Weights of a small GPT-style language model, trained from scratch on English Wikipedia.
Size: 14 layers, width 96, 3 heads of 32, MLP 192 SwiGLU, vocabulary 8192.
Each number is 50 + 10 x the weight over its row's rms, rounded and kept within 0 to 99. Layers, rows and columns count from 0. The size before them is the row's rms in percent of the matrix's.

# layer 10 attention key, 96x96, rms 0.0975, rows 40-63, columns 0-95
063:45 42 65 61 51 33 49 47 60 34 54 62 45 50 48 66 54 50 36 53 56 50 46 47 57 36 39 50 46 67 54 53 47 67 37 54 65 45 33 40 35 63 53 55 62 41 53 60 54 43 52 44 72 67 50 50 47 63 52 41 49 54 33 41 56 54 42 62 59 65 62 25 45 55 47 58 45 55 50 40 58 45 63 60 68 50 60 38 56 66 39 46 61 42 60 30
121:50 44 41 47 44 66 44 62 58 57 42 35 74 43 49 47 55 42 64 36 45 43 55 51 43 64 50 44 47 46 55 58 49 54 49 40 38 57 48 60 66 25 50 54 38 54 52 51 45 50 33 61 40 33 46 54 49 37 62 49 60 43 68 61 39 43 72 23 43 39 48 67 53 48 62 44 47 45 53 53 36 56 52 58 42 54 38 57 45 33 73 51 43 49 54 65
104:57 58 38 66 55 55 55 38 53 34 55 53 57 52 55 56 54 34 65 34 53 37 72 51 43 63 45 78 45 52 51 62 54 61 53 64 61 39 60 34 58 49 55 47 37 40 63 45 40 43 57 56 55 56 58 49 45 36 48 64 43 43 35 52 43 54 45 35 26 46 52 63 53 62 39 52 56 52 79 50 45 49 59 45 55 47 62 53 65 43 61 41 58 49 40 59
041:55 44 56 62 43 41 53 53 73 42 47 53 71 55 59 41 57 35 52 57 64 50 57 48 43 43 48 37 42 56 52 55 48 67 38 44 57 59 48 56 53 44 53 56 42 60 55 63 50 41 21 56 51 57 26 47 55 44 62 39 59 44 61 71 62 44 56 39 59 61 54 43 56 46 61 62 51 55 62 34 44 60 60 67 39 60 47 48 58 37 75 47 45 44 59 35
092:40 57 39 45 53 74 44 53 59 61 44 69 55 36 47 56 57 37 33 40 40 55 33 56 58 55 39 61 44 53 42 56 47 60 47 60 47 58 61 53 54 37 46 57 44 46 42 41 52 71 45 37 34 48 66 45 75 34 41 59 43 40 66 42 42 58 56 55 51 43 45 49 33 53 44 46 52 49 37 43 49 43 38 41 48 67 60 56 54 53 56 34 73 53 60 61
090:42 36 62 47 37 47 69 53 66 35 54 46 52 51 59 54 39 50 37 40 44 54 67 79 42 61 62 40 35 59 61 52 51 48 58 57 47 60 50 48 57 41 52 69 49 49 39 58 57 52 67 65 49 64 38 51 57 46 53 49 55 58 57 63 58 65 53 27 45 48 52 63 64 41 37 57 28 53 62 38 46 53 45 38 39 50 52 62 46 48 51 52 58 40 35 61
091:37 58 50 66 39 40 35 50 43 56 48 58 29 34 53 42 44 62 64 60 68 53 59 45 47 46 38 52 65 56 47 53 43 56 48 47 41 39 66 54 46 52 34 37 58 58 42 58 35 28 48 45 45 55 45 49 34 42 52 31 60 69 48 62 38 70 43 61 54 39 53 51 49 53 49 52 66 50 43 59 49 33 67 60 47 48 49 46 56 43 43 58 43 51 36 26
092:54 42 77 55 45 54 38 49 51 43 53 44 42 38 29 36 37 49 39 61 75 54 65 53 54 43 54 63 47 47 48 42 49 42 47 43 44 25 46 68 48 45 60 35 56 53 57 48 54 44 51 66 38 40 39 36 59 55 54 46 55 48 61 48 56 51 46 56 56 53 58 28 50 38 61 47 47 55 51 35 61 68 40 38 65 48 51 53 51 50 55 83 55 50 49 51
088:40 48 41 47 39 35 39 58 43 59 59 42 29 40 56 66 58 45 38 52 41 58 39 60 66 58 39 47 62 56 60 44 40 48 49 52 46 60 42 48 41 43 62 51 54 51 46 37 52 53 51 58 58 52 41 74 56 42 44 76 33 57 44 50 36 44 62 48 51 51 42 39 41 46 46 33 45 43 42 65 53 54 30 46 55 59 37 42 24 41 38 51 61 69 56 64
094:51 59 47 40 57 40 43 59 47 30 42 38 57 41 47 31 41 56 63 51 66 57 64 57 26 45 54 59 52 40 51 58 71 56 53 42 41 30 54 53 71 51 44 45 30 48 47 40 47 47 35 47 41 57 38 38 44 38 62 40 45 57 51 51 54 44 54 42 48 45 50 58 52 62 53 69 51 52 59 46 41 44 69 58 40 56 56 44 67 44 70 39 42 28 45 50
090:54 42 47 38 54 65 59 52 58 40 33 31 59 44 42 27 34 48 56 39 53 54 68 53 30 46 58 55 41 47 55 64 70 44 57 35 40 40 51 47 71 66 40 45 35 55 53 39 37 43 32 44 39 59 36 43 53 40 59 37 44 40 49 49 69 40 44 37 45 48 44 60 56 45 56 52 49 50 60 46 35 51 64 47 38 49 60 52 56 44 66 52 47 34 51 52
102:59 51 64 60 45 36 52 49 56 63 65 58 46 53 56 67 62 45 45 46 49 40 38 53 71 57 40 45 52 61 53 40 23 41 38 51 62 77 42 60 35 40 60 57 60 57 49 53 65 46 61 62 67 36 63 56 47 54 40 60 44 53 59 53 39 62 55 62 54 65 60 46 43 49 46 39 52 58 40 55 49 46 36 52 58 54 34 54 46 52 30 55 47 67 60 50
083:60 44 64 49 39 44 39 50 65 44 58 23 56 57 53 46 53 46 55 66 34 45 48 71 53 54 48 44 48 57 64 54 54 38 57 51 49 67 53 39 56 40 66 63 55 38 50 49 77 47 35 51 58 64 42 45 49 58 59 55 42 48 61 55 51 63 56 51 70 48 55 51 51 45 50 47 38 85 67 50 44 48 61 52 47 43 43 57 61 45 42 40 34 34 54 52
072:39 51 51 56 62 45 49 44 46 58 41 71 22 46 41 64 54 53 51 48 48 54 32 37 64 44 45 44 64 52 40 50 46 48 45 68 57 50 42 49 28 57 50 54 53 50 45 53 44 48 62 49 70 48 51 60 52 68 40 62 55 61 47 43 42 42 43 62 72 52 59 38 47 50 52 45 57 43 40 52 64 42 43 59 60 49 46 42 32 57 21 48 62 59 66 33
066:47 36 55 54 55 42 54 48 52 60 53 65 27 44 46 66 58 46 51 49 34 52 33 48 71 43 44 49 57 51 48 51 34 39 54 67 60 59 51 42 38 55 50 46 53 53 55 58 57 46 61 56 51 50 55 70 51 72 46 66 50 50 41 40 46 52 54 63 64 52 60 39 43 43 41 51 57 46 45 55 74 45 38 44 57 39 58 41 36 56 23 65 66 70 60 39
097:52 48 60 56 34 44 44 49 56 33 48 44 73 63 47 39 35 49 51 71 63 42 65 50 42 47 45 55 51 61 56 45 52 47 67 30 48 39 51 58 52 47 44 58 47 50 67 57 49 47 35 59 54 59 56 37 48 54 59 20 47 56 51 55 56 52 56 51 57 54 46 48 51 65 53 54 39 61 56 29 40 60 73 53 51 54 44 61 75 56 64 42 51 31 41 46
113:43 61 57 53 45 67 44 48 41 51 50 57 66 58 50 57 58 49 49 21 46 51 61 54 32 58 47 54 41 59 44 67 53 57 39 41 36 47 46 45 55 45 57 50 46 56 37 58 54 68 46 45 51 72 45 55 45 33 64 44 52 37 56 59 44 49 51 25 40 44 50 55 58 56 68 55 41 54 36 34 46 51 56 67 34 59 50 56 54 39 77 43 55 46 31 61
058:59 54 47 48 43 59 65 39 44 47 40 30 63 69 52 49 48 52 40 56 59 52 49 62 47 61 71 39 49 44 54 40 51 63 51 49 41 66 48 57 73 53 53 53 56 35 57 60 47 49 30 46 39 52 44 50 50 47 54 43 68 44 58 43 56 44 57 46 27 45 44 60 64 44 57 65 28 53 68 68 46 54 54 35 40 47 45 41 59 44 67 38 34 39 41 54
081:46 55 23 29 46 49 34 39 45 56 54 61 47 48 49 44 60 61 47 50 67 47 42 49 37 64 30 61 57 51 48 57 60 56 63 54 48 54 66 32 45 61 60 42 70 45 32 52 55 70 36 41 51 47 32 49 50 35 63 56 52 57 45 39 45 45 40 48 48 43 63 51 54 64 58 58 46 40 52 52 39 34 51 54 35 66 36 54 43 53 37 30 51 53 48 53
217:53 63 54 55 40 63 54 63 58 43 42 43 82 59 54 33 42 42 56 51 61 47 66 54 34 46 54 44 45 47 56 52 58 56 56 30 36 47 56 63 64 36 53 48 41 55 52 53 43 54 35 52 38 60 42 38 56 39 59 38 52 42 60 63 57 43 56 39 41 47 42 63 54 52 59 53 51 53 54 36 40 57 61 55 31 59 44 64 63 46 80 52 36 38 44 59
094:52 48 64 45 52 63 61 46 61 40 75 46 50 56 58 42 53 56 52 39 31 48 30 52 44 56 69 61 59 52 56 42 49 22 50 45 50 57 63 64 53 42 53 49 45 63 47 49 31 61 51 67 56 51 54 59 75 53 42 53 55 30 54 55 48 50 54 51 51 51 52 51 67 56 38 56 51 38 63 32 46 65 44 38 37 64 41 55 58 40 63 57 61 57 60 41
094:48 48 61 43 49 39 42 43 81 42 61 42 45 49 53 55 51 53 25 49 50 32 48 51 57 34 46 75 48 59 47 57 55 58 55 26 56 49 45 52 44 55 49 61 51 60 54 50 57 64 47 47 49 45 35 53 84 63 54 53 44 49 66 57 43 36 55 44 47 54 51 52 63 55 52 66 48 64 57 50 51 49 48 40 53 40 46 68 44 45 50 34 41 55 75 53
090:62 47 53 60 54 55 54 38 54 76 49 51 48 63 55 50 67 58 43 29 46 57 66 52 51 56 42 55 47 62 42 52 49 65 37 61 75 42 33 62 41 52 47 42 44 46 57 57 78 48 57 41 58 43 56 57 43 46 47 61 42 38 56 44 41 39 60 48 49 64 54 48 26 51 50 45 59 38 50 39 47 42 45 55 40 57 61 43 29 72 61 50 41 56 53 62
079:52 60 32 51 48 51 61 41 42 60 55 56 46 43 45 67 38 62 36 53 59 52 48 67 55 50 39 30 47 35 53 51 49 69 60 44 45 50 54 69 57 45 41 57 58 48 25 64 64 46 56 59 35 39 49 53 49 44 71 44 60 59 44 36 54 60 56 41 36 71 48 50 51 45 38 56 58 40 52 54 31 50 43 32 41 65 55 41 54 51 46 28 46 57 49 61
# layer 10 attention query, 96x96, rms 0.0911, rows 41-63, columns 0-95
081:45 57 51 43 35 46 54 40 58 51 59 39 32 45 46 36 22 61 58 46 40 66 42 53 35 35 60 46 51 42 55 38 65 50 74 34 38 43 50 64 56 56 51 58 38 50 64 47 49 46 52 42 58 64 40 43 45 49 53 37 51 58 29 50 41 47 60 54 42 50 35 49 53 48 39 55 60 57 56 56 51 64 72 45 51 49 50 49 42 74 57 43 61 43 30 54
105:45 41 52 44 48 67 41 53 51 44 60 48 42 64 60 58 52 43 63 57 49 59 51 50 54 43 51 66 57 56 58 35 49 31 31 44 51 51 50 58 48 50 47 47 44 57 61 47 68 63 43 40 61 54 56 63 76 51 50 26 68 52 48 44 43 33 53 50 47 45 67 60 56 45 50 43 36 26 53 48 34 61 56 79 42 47 47 56 46 50 52 34 36 46 63 58
190:45 59 49 31 51 32 50 39 42 56 58 62 25 33 44 52 56 64 45 56 46 60 33 50 54 55 42 52 49 36 45 47 53 55 53 55 60 42 48 42 33 73 41 50 61 43 44 46 57 52 55 38 60 60 48 51 36 62 49 43 49 61 44 37 38 64 43 63 54 48 58 39 41 43 42 45 64 45 66 62 52 45 46 41 66 42 65 51 35 61 24 42 64 49 44 35
097:56 65 54 29 52 42 43 56 44 54 60 36 45 47 38 26 63 45 40 58 61 55 65 63 40 40 35 58 44 41 54 57 73 58 43 40 48 33 51 53 58 63 51 37 48 39 29 40 42 60 51 43 41 35 45 45 42 58 49 44 64 60 52 48 63 36 51 22 43 34 67 58 43 48 37 50 53 49 43 56 54 48 46 50 35 47 42 55 42 47 54 58 41 44 43 43
097:46 55 44 57 67 56 48 43 59 49 50 69 48 57 49 50 56 39 57 28 40 46 37 35 58 55 45 30 47 31 48 47 71 54 62 48 48 49 39 63 45 44 58 44 44 45 55 55 47 33 35 37 54 65 46 46 65 53 78 47 55 39 50 59 51 58 59 52 34 38 48 46 38 36 68 38 63 46 40 51 42 52 27 56 39 46 66 47 59 40 38 49 56 44 49 51
101:44 55 43 61 50 65 42 47 52 36 58 51 49 69 52 53 45 74 48 49 43 40 35 42 60 55 56 35 55 44 53 31 42 45 60 53 51 67 31 25 57 68 48 66 52 60 46 64 56 57 54 44 69 34 54 42 42 56 36 57 66 53 53 49 32 56 49 57 41 58 38 51 49 52 47 58 51 35 37 55 67 53 44 53 44 50 62 69 54 57 61 44 63 56 63 56
104:36 44 45 55 50 34 66 40 23 50 41 61 60 44 59 55 71 57 43 44 41 73 54 56 46 43 40 39 52 56 29 64 37 58 46 52 54 43 47 49 47 64 56 59 57 58 43 59 44 48 66 36 58 68 58 57 42 59 35 41 58 61 49 43 60 36 48 56 64 67 38 46 39 61 56 26 49 62 40 47 46 43 40 53 50 60 44 54 52 46 51 41 48 60 59 43
099:32 50 47 41 48 32 57 50 46 58 54 53 42 51 43 54 42 37 42 62 60 47 53 69 62 48 33 59 54 45 53 38 43 41 42 76 74 49 44 49 42 67 47 34 58 44 53 38 46 60 50 40 58 60 54 54 33 68 45 28 59 63 41 38 50 62 49 67 64 43 54 41 51 61 49 55 61 55 41 52 46 54 47 68 58 45 69 44 45 53 42 34 63 44 56 46
108:63 37 62 73 51 66 40 55 50 59 41 59 65 68 65 62 53 51 61 49 45 45 53 41 55 48 61 46 42 68 51 45 37 62 47 35 42 66 49 48 49 33 50 58 56 58 43 62 43 52 55 69 46 31 61 50 65 41 44 55 48 37 56 62 47 33 52 42 59 53 50 59 59 52 52 42 37 50 57 44 53 53 47 52 38 57 24 58 61 54 61 62 27 61 49 59
097:50 53 66 69 37 52 59 53 52 51 41 60 63 57 43 53 57 25 58 37 51 42 58 52 56 50 43 46 41 72 60 50 30 49 34 39 43 66 43 54 53 37 68 56 48 65 48 66 55 55 34 63 38 51 48 50 60 43 51 55 49 43 61 67 65 38 59 44 63 53 51 52 53 48 53 47 51 63 40 37 55 51 47 64 43 65 30 50 61 37 65 52 34 61 54 53
094:46 52 38 34 65 52 38 38 52 45 48 47 40 53 48 56 38 63 49 55 51 49 39 42 34 50 61 51 46 45 46 61 69 42 76 61 53 29 51 47 44 57 39 50 46 44 51 33 41 45 58 34 61 66 42 42 31 55 55 41 54 54 49 35 44 60 40 56 43 40 44 52 38 45 53 52 56 49 56 66 58 48 56 33 54 40 69 50 39 66 36 53 74 35 37 42
091:51 63 53 61 61 75 46 51 52 36 33 61 46 50 40 48 49 40 51 37 44 21 59 37 48 48 70 33 47 60 34 64 58 53 44 45 49 49 46 46 40 46 41 51 46 61 52 45 51 48 50 51 38 64 70 27 46 46 48 68 43 23 45 60 56 65 50 38 36 69 54 53 44 42 51 57 57 47 44 49 56 54 57 48 39 47 62 49 40 60 43 57 58 58 40 51
086:58 52 32 26 46 25 38 54 49 54 57 54 44 30 54 59 46 62 46 55 58 65 40 56 46 39 39 51 54 32 42 46 55 57 64 48 57 47 56 44 50 73 44 49 56 43 53 48 47 57 50 43 54 35 30 56 37 51 50 43 39 61 35 31 31 54 34 51 35 41 55 44 59 48 31 56 54 41 63 61 58 43 49 29 58 46 61 51 41 49 39 43 53 42 54 41
078:42 64 31 25 44 37 42 36 38 44 36 50 35 32 49 45 46 53 46 62 56 49 45 53 51 46 39 46 52 34 47 52 56 40 56 56 43 45 43 60 44 64 37 42 61 42 43 40 41 58 55 33 37 51 25 45 32 51 56 38 55 62 34 32 51 59 47 48 47 44 51 41 56 48 34 40 58 52 56 60 46 28 64 40 61 49 57 53 43 58 36 38 57 41 56 40
078:56 33 49 62 51 42 60 75 45 49 48 68 53 63 58 54 50 32 28 58 55 43 60 64 59 55 48 49 42 54 48 34 36 66 44 49 44 61 38 50 35 49 63 45 67 62 34 60 53 57 53 47 68 61 52 66 68 60 33 57 47 48 51 58 52 46 52 60 55 58 30 48 58 56 54 53 42 44 48 29 57 58 45 48 52 38 47 49 57 46 48 62 65 53 60 35
074:43 47 60 48 52 50 66 54 65 61 53 45 61 49 47 40 65 41 62 60 36 51 59 49 55 64 56 72 48 37 47 37 74 37 42 46 40 39 64 35 62 65 43 51 42 35 49 51 71 46 49 59 51 46 59 56 52 49 56 51 54 55 45 53 40 74 39 54 41 51 42 55 44 47 44 36 49 59 52 34 24 66 42 55 40 57 44 58 51 59 50 48 43 57 62 72
089:43 37 62 58 41 53 64 57 76 29 46 44 54 56 56 40 54 41 46 33 40 35 44 49 35 52 54 45 62 70 56 44 54 33 59 58 62 59 55 70 52 31 54 57 40 53 58 56 46 42 32 65 44 59 42 40 56 55 57 51 44 45 69 70 63 55 66 60 60 67 47 44 44 52 61 61 51 43 45 50 63 55 47 53 50 55 46 37 40 33 52 49 56 52 52 46
099:37 65 58 60 55 45 48 63 65 52 64 65 51 61 48 43 46 49 67 53 44 46 58 45 45 42 43 65 42 44 51 36 44 61 35 52 60 64 52 37 63 51 42 49 28 44 63 49 41 60 35 45 46 38 60 60 64 69 37 54 42 51 27 57 41 49 52 50 37 52 41 48 52 47 31 65 45 62 68 50 66 47 45 69 46 35 54 49 53 46 55 64 41 63 49 46
072:54 60 58 37 51 41 59 35 44 57 55 70 39 49 32 52 64 52 38 49 49 74 45 47 59 60 41 48 56 51 55 52 25 56 38 40 63 51 60 38 43 57 54 48 57 58 35 35 49 49 43 52 62 51 53 70 42 65 51 47 34 48 52 48 57 46 53 60 74 56 44 46 54 67 53 35 55 52 60 38 49 42 30 61 65 53 45 58 48 45 52 43 67 50 54 30
106:44 56 52 34 55 53 39 41 42 45 33 57 48 45 46 35 52 42 55 71 67 54 53 37 53 58 40 49 39 43 35 52 37 39 53 52 57 40 51 52 48 54 50 47 50 48 52 48 59 52 46 38 32 67 23 32 42 59 59 35 36 56 66 44 53 46 33 70 56 49 59 61 50 44 66 48 42 61 58 24 60 40 43 49 54 49 50 37 45 40 51 60 37 30 50 49
094:26 81 52 52 53 49 55 58 36 72 35 55 44 65 47 36 50 43 53 46 51 59 73 54 32 52 43 22 45 45 60 57 43 68 51 58 47 56 62 56 47 41 65 49 58 50 41 53 45 49 43 52 63 64 55 58 47 38 60 57 49 44 47 52 43 57 40 59 59 55 64 57 47 40 47 55 52 62 46 36 67 51 53 58 48 62 57 45 36 36 46 57 59 52 58 36
095:53 61 38 50 48 42 49 42 51 62 37 39 54 64 54 69 29 45 50 56 49 55 48 65 46 49 42 49 47 56 48 52 60 46 36 56 46 64 66 58 50 59 47 55 54 42 50 47 43 63 58 66 51 53 54 41 38 46 36 33 75 67 54 53 24 57 47 38 49 40 59 47 46 55 27 40 56 77 50 59 37 61 57 51 60 59 50 58 52 43 49 56 39 35 42 69
086:45 55 46 65 55 32 39 52 51 32 54 45 47 53 50 37 68 49 57 44 40 49 40 44 51 57 24 22 35 52 65 45 65 61 46 45 57 57 52 50 48 57 45 49 43 48 47 50 34 56 37 33 73 41 53 56 42 45 66 34 55 55 62 71 36 54 56 44 61 43 35 38 48 41 53 44 44 55 58 66 63 44 51 49 51 51 51 53 50 42 52 53 52 28 41 39
# layer 10 attention value, 96x96, rms 0.111, rows 32-44, columns 0-95
093:55 45 47 37 36 43 51 50 58 33 55 43 46 50 48 44 55 38 66 59 34 50 63 63 49 56 33 25 42 53 61 59 47 57 33 50 36 52 52 46 49 52 41 34 57 39 64 54 41 58 50 34 48 53 30 44 45 38 53 51 25 44 52 55 44 67 51 41 48 55 48 38 26 54 58 25 40 60 44 67 43 55 48 51 49 31 47 51 62 53 48 52 63 47 50 63
089:54 54 46 40 42 46 57 49 52 56 56 44 42 58 62 56 52 56 60 52 54 66 60 60 54 46 42 42 53 56 60 35 42 61 48 58 54 50 64 44 55 53 43 76 28 33 52 67 56 59 32 57 79 46 43 42 57 43 59 55 63 61 49 43 62 54 51 64 65 51 44 68 56 63 57 32 47 43 52 63 51 55 60 32 51 55 48 54 53 56 53 28 57 58 62 32
080:77 32 63 62 59 66 53 45 43 62 46 61 57 45 36 55 52 52 53 55 34 34 44 21 44 52 60 49 47 53 41 59 44 37 42 40 39 48 57 56 42 40 55 32 36 55 42 35 62 41 47 54 53 60 58 39 49 48 69 39 45 37 61 33 41 55 37 45 44 54 66 48 50 45 53 57 56 53 67 63 55 49 39 51 42 29 55 43 48 46 48 63 45 51 50 46
098:46 40 47 75 53 46 49 48 41 53 54 50 58 44 39 40 67 51 55 43 47 53 45 26 64 67 49 52 57 51 54 36 31 41 51 57 44 49 38 65 45 45 71 51 58 48 35 48 41 42 42 50 46 30 63 38 53 56 36 48 42 47 40 53 44 50 47 49 63 31 44 47 60 66 49 43 63 62 30 40 67 43 50 58 63 54 40 45 61 65 51 75 45 47 44 54
099:49 58 48 61 60 57 54 68 55 56 46 60 55 60 74 45 56 53 56 58 48 58 53 52 41 34 66 50 44 58 46 57 64 37 51 53 62 51 48 34 52 68 55 65 48 54 43 47 54 52 48 61 25 46 42 56 60 66 44 59 46 42 54 61 49 60 31 58 72 53 50 41 65 26 56 54 54 64 32 48 51 53 46 39 52 64 61 61 35 51 52 56 43 58 69 33
091:66 43 59 38 49 56 29 33 45 51 48 38 47 42 40 55 59 45 59 50 59 52 34 56 53 61 56 51 40 41 22 52 52 52 56 52 41 38 58 51 52 44 55 45 76 33 37 53 52 56 59 47 65 51 41 45 45 39 31 67 39 40 40 44 35 47 48 31 43 45 50 53 62 58 52 41 45 37 39 35 43 63 57 51 58 60 29 48 51 45 51 53 50 53 31 65
084:57 58 56 52 50 44 48 51 67 59 47 45 44 62 69 67 43 64 66 56 60 69 59 54 57 55 76 41 44 45 60 32 56 52 55 47 57 71 58 27 60 63 56 66 35 56 51 57 52 56 50 60 58 35 49 44 66 50 41 46 51 60 46 52 52 31 45 38 51 64 48 55 57 59 62 48 32 52 58 60 65 44 52 52 57 41 31 38 45 43 53 56 53 60 52 40
094:41 49 55 54 50 49 63 60 41 44 54 49 48 56 61 42 53 39 47 43 72 40 46 48 46 30 33 61 61 40 55 42 57 45 48 64 40 70 67 61 47 55 54 59 57 47 75 59 38 51 64 52 49 37 58 31 75 51 52 41 46 52 43 49 58 36 43 62 38 65 50 43 35 67 44 47 53 62 36 39 54 71 55 47 53 71 41 45 39 53 50 49 50 48 48 56
098:43 57 75 54 58 29 68 51 55 50 51 52 55 51 51 60 43 42 42 62 42 61 46 55 54 52 53 69 56 51 57 47 62 56 41 66 74 38 47 50 54 63 63 32 57 53 54 56 39 44 55 62 47 51 54 67 53 60 40 40 40 69 63 54 42 56 54 60 47 61 38 65 68 54 53 51 56 51 40 37 25 53 60 38 47 74 59 56 46 54 49 49 60 43 54 43
084:49 34 49 42 28 40 50 45 42 50 41 54 45 63 37 52 60 53 56 53 47 53 39 56 49 38 32 48 41 54 61 40 54 65 49 54 34 67 60 46 51 48 41 51 56 33 53 50 55 45 54 44 67 63 47 40 55 28 64 49 47 37 51 40 41 45 46 33 39 90 57 46 44 55 60 31 33 59 50 61 50 54 53 52 52 45 44 57 63 47 49 47 69 47 46 60
098:46 59 54 40 40 40 54 32 45 47 51 38 45 36 36 61 45 26 38 73 64 55 52 57 53 47 62 65 47 64 71 41 57 57 60 54 52 53 62 53 51 51 59 70 52 41 44 29 40 38 45 63 52 33 36 32 51 40 55 52 48 49 45 37 58 34 49 43 70 48 39 53 50 62 55 55 42 67 46 49 67 44 60 36 53 49 60 47 52 60 52 49 45 51 51 44
084:57 35 65 68 50 64 60 53 61 36 66 59 54 42 55 58 43 46 40 49 28 42 46 44 43 41 62 42 41 50 47 68 44 40 46 56 61 51 66 42 52 60 55 41 63 84 61 39 44 48 38 43 53 52 34 43 64 54 42 41 40 46 39 48 57 63 36 52 45 61 52 46 52 57 56 62 61 49 48 59 51 49 40 51 50 45 48 28 47 42 51 69 48 50 34 36
079:44 35 40 40 58 64 42 44 50 59 47 51 45 60 54 37 52 52 29 45 46 55 48 48 51 60 51 42 42 59 67 34 37 51 52 47 69 44 50 39 51 61 42 62 55 66 40 60 39 60 28 66 45 41 30 62 49 38 41 45 59 48 54 55 53 33 51 50 39 52 57 49 75 48 49 55 52 38 35 58 60 45 27 53 64 58 52 40 64 51 53 60 54 33 46 34
# layer 10 attention output (transposed), 96x96, rms 0.112, rows 32-44, columns 0-95
090:56 44 52 48 42 61 53 43 59 50 50 42 30 41 53 46 37 49 51 58 52 54 59 76 40 54 46 42 37 41 44 63 29 37 44 64 44 50 45 65 44 65 53 49 49 47 53 53 44 51 71 39 47 49 55 51 41 34 59 64 35 28 47 46 47 62 52 68 44 62 51 45 53 50 47 44 38 38 55 46 30 57 50 60 61 48 56 51 51 28 31 39 52 46 22 58
087:47 49 45 44 35 57 56 32 59 55 48 42 48 27 60 57 56 67 25 47 46 76 61 40 51 38 54 60 49 45 45 47 44 56 46 32 42 43 56 34 65 66 55 65 51 51 37 53 36 37 55 57 58 37 36 56 37 50 57 60 42 54 51 43 46 35 65 55 41 52 55 44 59 54 53 45 45 49 55 56 45 55 59 25 64 63 41 44 48 54 65 40 34 54 55 42
080:53 58 45 57 53 58 47 47 50 56 60 59 73 59 43 46 58 45 64 53 43 43 43 45 43 53 61 54 46 42 57 48 57 44 52 50 45 61 46 47 42 46 57 40 45 53 53 45 69 65 36 49 43 63 44 41 54 62 59 55 63 25 47 49 48 60 40 64 60 64 53 34 42 47 53 55 76 32 38 65 64 40 32 70 48 55 57 63 56 45 27 59 67 39 46 40
101:51 59 57 73 38 32 47 48 57 38 61 39 49 62 53 29 51 40 66 56 38 32 37 38 50 57 40 42 54 57 62 47 36 50 52 49 49 55 46 58 42 38 55 64 62 55 45 35 54 41 27 41 63 52 49 39 59 45 54 54 42 45 39 49 55 46 50 53 69 47 37 64 52 51 39 41 70 52 36 53 67 55 63 63 53 36 37 55 62 56 53 63 30 53 50 50
099:38 47 56 71 58 51 48 71 65 45 51 46 73 52 51 43 49 44 36 44 55 56 57 38 50 46 43 43 51 50 47 45 55 37 49 35 52 49 53 40 61 66 51 39 47 61 50 67 58 70 57 50 61 49 59 57 66 58 60 42 51 58 54 55 42 64 53 54 37 31 53 29 61 34 53 55 50 60 50 46 53 53 62 46 56 58 69 63 45 71 66 64 50 43 72 58
090:51 45 31 53 47 51 37 33 34 39 33 59 45 45 47 57 67 51 57 44 36 31 33 46 43 50 40 50 34 61 40 41 31 63 50 63 57 45 36 50 42 38 47 42 53 59 43 53 44 41 61 42 44 56 60 44 56 39 42 60 34 25 44 38 45 59 30 39 48 41 46 60 44 55 38 50 53 49 40 44 53 38 54 64 56 39 41 42 58 47 36 65 66 49 56 55
082:33 54 62 63 41 41 47 51 65 69 54 58 56 47 58 58 52 70 31 49 50 71 53 56 59 42 32 56 56 57 50 39 37 56 39 41 56 62 55 28 58 64 58 52 42 51 39 64 42 54 52 50 52 34 59 48 53 56 44 43 46 71 48 44 46 40 61 45 36 58 51 44 51 66 55 48 42 52 61 65 62 43 64 46 67 58 32 40 52 57 69 50 53 58 40 37
092:39 38 45 75 53 45 43 55 52 39 58 44 49 52 52 58 41 54 38 40 54 50 39 31 59 43 53 56 47 45 53 50 52 49 45 44 52 56 44 57 45 52 58 65 48 38 88 62 33 39 64 58 39 49 43 70 67 54 48 31 45 45 35 49 51 34 33 45 59 49 48 43 42 44 36 34 58 62 51 49 53 51 65 46 43 67 50 52 50 50 57 33 52 43 36 55
102:57 43 62 50 48 40 40 59 51 57 52 49 49 45 55 43 58 72 59 44 64 65 52 36 45 42 63 55 37 50 44 69 69 63 39 43 33 27 37 43 46 39 46 53 43 45 50 37 35 64 55 51 55 32 47 49 62 45 49 43 41 63 45 55 40 51 45 34 41 45 50 56 58 41 53 50 46 67 68 55 48 57 54 54 41 39 49 64 44 77 52 61 47 31 51 62
087:43 39 43 56 39 54 55 35 54 55 45 44 45 49 43 69 49 49 47 57 41 57 47 54 36 45 43 47 39 55 61 46 38 49 45 54 34 67 44 57 53 54 48 63 53 33 68 60 39 52 67 56 46 56 41 55 21 45 51 62 49 27 53 45 35 54 37 49 48 79 64 37 51 53 52 39 42 54 61 51 50 49 61 63 62 62 48 44 62 38 35 38 64 48 36 53
095:47 44 54 60 33 41 63 24 56 33 54 40 63 51 53 59 42 46 35 55 48 69 54 47 65 50 58 67 46 73 41 34 45 59 42 57 46 64 49 49 46 54 66 54 50 49 47 38 41 57 46 61 52 37 46 53 35 61 38 45 48 66 56 33 64 40 47 53 56 64 33 42 65 66 54 43 36 59 37 59 42 54 64 48 58 40 50 39 50 59 53 53 53 44 57 59
082:41 42 55 49 47 48 45 59 55 60 54 58 69 59 48 51 45 46 45 49 44 63 37 61 46 49 61 42 52 45 52 49 52 47 41 60 40 54 44 27 40 73 48 35 33 63 70 44 49 69 39 51 40 49 42 64 79 53 38 38 44 42 44 61 50 54 55 66 41 41 57 42 56 45 50 60 71 47 43 58 50 57 36 59 52 46 51 70 58 51 56 64 66 42 34 40
079:43 43 49 31 57 38 59 49 63 40 56 52 28 65 46 43 50 49 53 59 47 55 53 59 67 51 39 39 67 60 50 28 44 57 47 50 53 52 64 33 67 41 46 48 56 62 44 55 46 58 35 49 44 44 42 62 41 48 43 52 44 79 63 40 49 54 60 66 47 36 56 70 63 63 55 54 50 46 67 43 66 67 56 44 52 47 41 60 60 49 65 55 47 43 53 41